python train.py --n_head=2 --n_kv_head=2 --vocab_size=1024 --positions="rope" --rope_fraction=0.5 --attn_scale=0.177 --tie_embeddings=false --init="uniform" --optimizer="muon" --beta1=0.95 --final_lr_fraction=0.0 --steps=6919
Each number is 50 + 12 x the weight over the matrix's rms, rounded and kept within 0 to 99. Layers, rows and columns count from 0.

# layer 7 attention query, 64x64, rms 0.278, rows 0-63, columns 32-63
40 44 45 62 49 56 55 57 62 34 53 41 51 53 53 49 54 46 49 48 31 52 57 59 51 43 75 56 48 44 45 44
58 56 37 55 59 52 54 50 49 52 67 52 44 53 41 45 43 58 63 42 60 39 59 48 44 47 57 61 44 57 39 41
40 52 56 55 46 44 30 49 63 44 33 43 61 65 54 59 67 45 40 56 37 52 55 53 53 61 40 46 61 42 47 31
47 47 57 53 32 60 56 41 46 58 46 30 36 65 49 63 55 45 50 52 44 60 63 67 63 51 68 19 61 45 40 59
52 75 61 73 50 46 44 39 53 45 41 52 36 51 52 45 43 49 34 37 34 54 65 49 35 62 81 24 48 34 50 56
62 62 41 40 51 50 50 58 44 47 52 52 53 47 54 44 51 56 57 42 62 62 60 60 47 55 50 64 41 48 46 34
45 66 42 40 34 49 57 55 41 41 63 25 40 49 41 55 76 55 24 59 34 48 40 48 45 61 58 56 48 57 73 43
40 64 56 73 48 53 35 21 56 56 55 45 53 76 29 59 43 43 43 62 49 46 76 48 43 53 45 50 34 41 59 70
53 47 40 39 41 42 63 54 49 59 39 66 59 61 44 50 50 40 31 59 38 52 37 54 53 57 60 60 59 60 55 60
63 56 46 32 39 41 45 66 35 41 72 43 38 60 46 38 56 52 65 47 58 62 45 48 54 60 44 69 47 44 56 50
46 50 35 49 27 53 54 52 65 42 64 33 46 38 76 50 51 52 36 64 35 53 46 47 70 51 40 67 18 44 56 55
63 64 48 55 50 72 51 37 44 53 50 59 48 65 40 50 33 55 56 63 38 62 60 29 54 57 56 61 46 53 31 25
86 33 41 37 39 87 53 74 52 45 26 59 63 36 57 50 43 36 44 49 44 46 44 58 38 46 63 73 30 39 42 40
59 44 49 29 34 53 46 40 51 36 52 63 44 55 25 33 59 51 56 36 45 66 29 48 58 45 56 55 92 62 72 53
56 42 55 52 69 57 56 48 37 52 50 51 52 34 58 47 45 47 64 23 56 59 23 50 53 67 53 55 48 45 61 35
45 63 37 64 43 51 53 48 62 53 44 41 42 38 52 32 67 23 62 57 41 44 33 65 56 35 52 51 41 70 39 51
58 62 60 39 50 72 45 49 64 55 62 61 42 34 51 39 58 58 54 64 23 70 52 55 48 36 49 56 63 53 34 56
36 57 68 39 44 51 38 43 55 60 60 43 27 47 45 44 57 35 58 61 47 56 61 50 59 40 31 46 29 44 33 32
17 58 47 44 49 63 55 12 46 80 68 36 45 61 92 54 69 43 55 30 73 44 48 56 38 33 60 45 56 50 49 55
94 64 40 65 50 54 35 66 47 42 47 47 34 46 44 48 54 68 39 62 43 38 44 39 30 65 38 31 44 42 58 60
73 54 58 56 17 44 37 56 40 57 50 61 52 58 61 53 15 41 39 48 48 66 31 54 44 35 46 66 54 68 63 53
46 55 60 25 60 49 52 57 55 54 51 50 48 58 67 48 65 62 59 59 49 37 56 70 54 56 62 46 56 51 49 33
38 43 54 47 40 48 86 32 76 39 42 49 36 68 45 51 58 61 63 51 60 49 35 57 43 66 56 46 60 61 46 38
65 42 37 38 36 65 71 53 34 46 52 67 53 45 34 52 46 55 41 63 43 39 44 50 45 52 41 43 35 50 56 73
45 44 41 46 47 53 47 59 20 44 64 49 58 53 36 36 73 55 43 52 51 60 39 57 39 43 64 70 68 59 60 40
58 58 50 55 49 44 71 55 51 56 71 45 59 46 36 65 64 45 45 50 48 35 37 57 53 53 42 37 51 40 49 59
46 52 80 58 38 53 61 28 48 53 57 57 63 45 35 55 56 53 58 43 38 52 47 48 58 58 54 34 34 64 60 38
48 41 76 48 42 51 57 59 49 40 42 70 43 55 60 50 33 44 41 49 61 72 58 57 59 35 40 58 61 50 54 63
31 44 63 46 66 60 48 70 55 61 45 31 35 54 57 48 65 35 58 53 50 53 55 41 46 36 61 69 62 54 37 53
61 39 58 35 27 59 76 48 63 62 58 48 53 45 72 52 68 38 49 46 46 56 59 62 54 47 71 30 42 35 35 31
71 64 49 50 51 61 55 42 62 73 49 57 51 47 43 46 49 55 42 61 67 35 49 51 58 46 55 67 49 38 48 55
41 66 64 59 45 52 53 45 39 62 52 52 60 56 45 64 47 63 57 40 40 41 55 53 78 37 44 29 75 30 56 30
46 67 44 51 54 51 47 46 44 43 63 54 57 58 59 42 49 35 47 73 47 42 34 62 71 50 61 57 44 68 40 62
61 42 56 41 30 50 39 28 43 44 55 52 68 60 47 52 61 38 59 39 38 74 64 48 48 60 63 52 49 45 53 60
55 49 55 42 64 46 51 57 45 44 41 47 34 44 41 44 49 57 46 43 52 50 46 43 57 41 50 55 63 60 36 47
56 54 56 37 35 46 31 40 31 55 71 29 61 52 56 44 46 38 64 47 58 47 63 60 66 59 52 55 45 48 38 63
43 56 55 49 55 38 46 61 60 61 47 42 44 57 52 61 46 47 29 52 40 32 37 52 47 45 45 42 48 40 37 53
55 60 62 44 65 43 43 67 47 39 39 46 26 46 49 54 51 65 45 38 43 54 34 44 48 44 59 55 61 57 46 42
48 41 59 55 49 54 50 56 40 55 41 66 51 47 49 45 65 43 46 58 41 39 51 45 64 47 54 46 41 61 51 51
59 40 34 25 67 51 54 56 49 59 61 56 46 52 51 45 31 55 48 40 58 74 41 53 54 53 51 73 52 61 39 46
56 25 41 31 44 45 50 43 50 73 62 54 73 55 45 39 54 36 66 35 59 47 72 59 42 48 48 68 46 66 37 46
62 56 46 42 65 57 37 71 48 30 46 46 28 51 39 45 56 81 61 47 42 64 49 50 45 62 53 44 49 46 44 54
41 63 46 45 56 43 33 52 41 52 52 34 62 35 41 50 62 50 31 74 30 53 69 22 41 49 53 29 45 68 63 75
62 47 68 33 56 44 43 55 23 41 55 58 37 69 39 52 54 41 67 63 48 53 36 20 63 51 51 30 54 50 55 37
84 49 52 50 19 55 46 53 39 59 35 55 61 63 57 52 30 41 29 41 42 54 47 52 41 55 54 56 43 58 90 51
60 79 55 35 68 55 38 45 50 73 66 31 45 65 54 36 55 56 45 26 71 51 45 40 30 51 36 50 61 22 58 64
34 55 57 64 47 49 62 46 42 56 46 51 44 43 70 56 54 38 48 40 68 32 65 33 30 67 43 42 44 34 46 37
31 53 50 60 45 41 48 68 54 70 57 45 47 31 54 50 37 49 64 51 59 77 64 67 40 73 34 64 14 45 65 47
28 68 67 39 59 67 55 53 52 36 50 53 72 51 51 46 31 53 41 33 38 61 48 67 51 42 67 40 75 37 64 49
53 64 43 33 43 61 40 50 39 51 74 62 40 51 41 54 44 70 38 43 41 54 53 59 38 63 56 46 53 36 67 53
49 24 33 50 68 71 67 73 46 61 45 26 34 45 26 35 55 47 89 32 35 81 44 33 37 41 61 52 69 78 87 51
33 45 52 40 63 44 35 29 33 59 54 38 30 58 73 53 68 61 73 71 34 46 62 50 23 37 56 59 54 33 54 43
36 25 51 42 41 32 41 49 70 63 40 66 47 19 60 51 37 57 54 64 56 60 64 46 82 44 57 45 48 52 41 43
54 49 49 45 60 42 55 39 52 55 32 44 40 70 42 68 71 51 62 46 54 68 34 40 31 40 48 39 53 60 55 47
64 40 57 19 76 42 61 39 62 41 30 39 64 49 79 46 48 41 69 57 19 50 51 48 64 40 42 52 50 64 66 59
44 41 55 36 52 58 40 52 53 37 51 70 67 42 39 44 58 71 56 54 74 38 35 30 34 68 58 63 38 56 42 44
36 52 56 73 66 37 48 71 64 47 38 46 44 57 37 40 50 64 13 69 54 26 61 55 46 70 62 26 83 40 41 45
37 60 40 36 57 71 56 59 34 49 40 51 41 59 78 42 56 73 51 43 27 57 80 31 65 77 65 30 37 40 67 71
35 56 77 49 48 43 63 44 56 42 70 39 47 55 29 44 65 62 44 57 32 60 60 46 67 48 46 42 30 35 52 55
31 41 72 16 28 47 58 50 41 58 45 53 46 44 30 49 72 51 57 65 60 50 49 67 45 44 60 51 93 37 58 45
52 50 38 25 64 58 52 28 54 40 35 13 61 63 53 62 53 46 69 63 48 57 47 53 51 58 69 74 40 63 62 47
37 34 60 59 51 59 51 57 38 65 22 52 58 47 70 59 45 35 83 65 46 63 60 39 59 63 34 65 37 66 55 46
30 25 51 43 60 48 44 47 49 72 36 54 73 64 47 48 51 51 53 50 33 46 43 68 45 52 38 37 48 58 52 57
59 33 43 40 36 39 52 26 49 56 39 48 47 71 34 51 60 75 38 57 24 49 56 22 57 49 47 68 49 56 54 43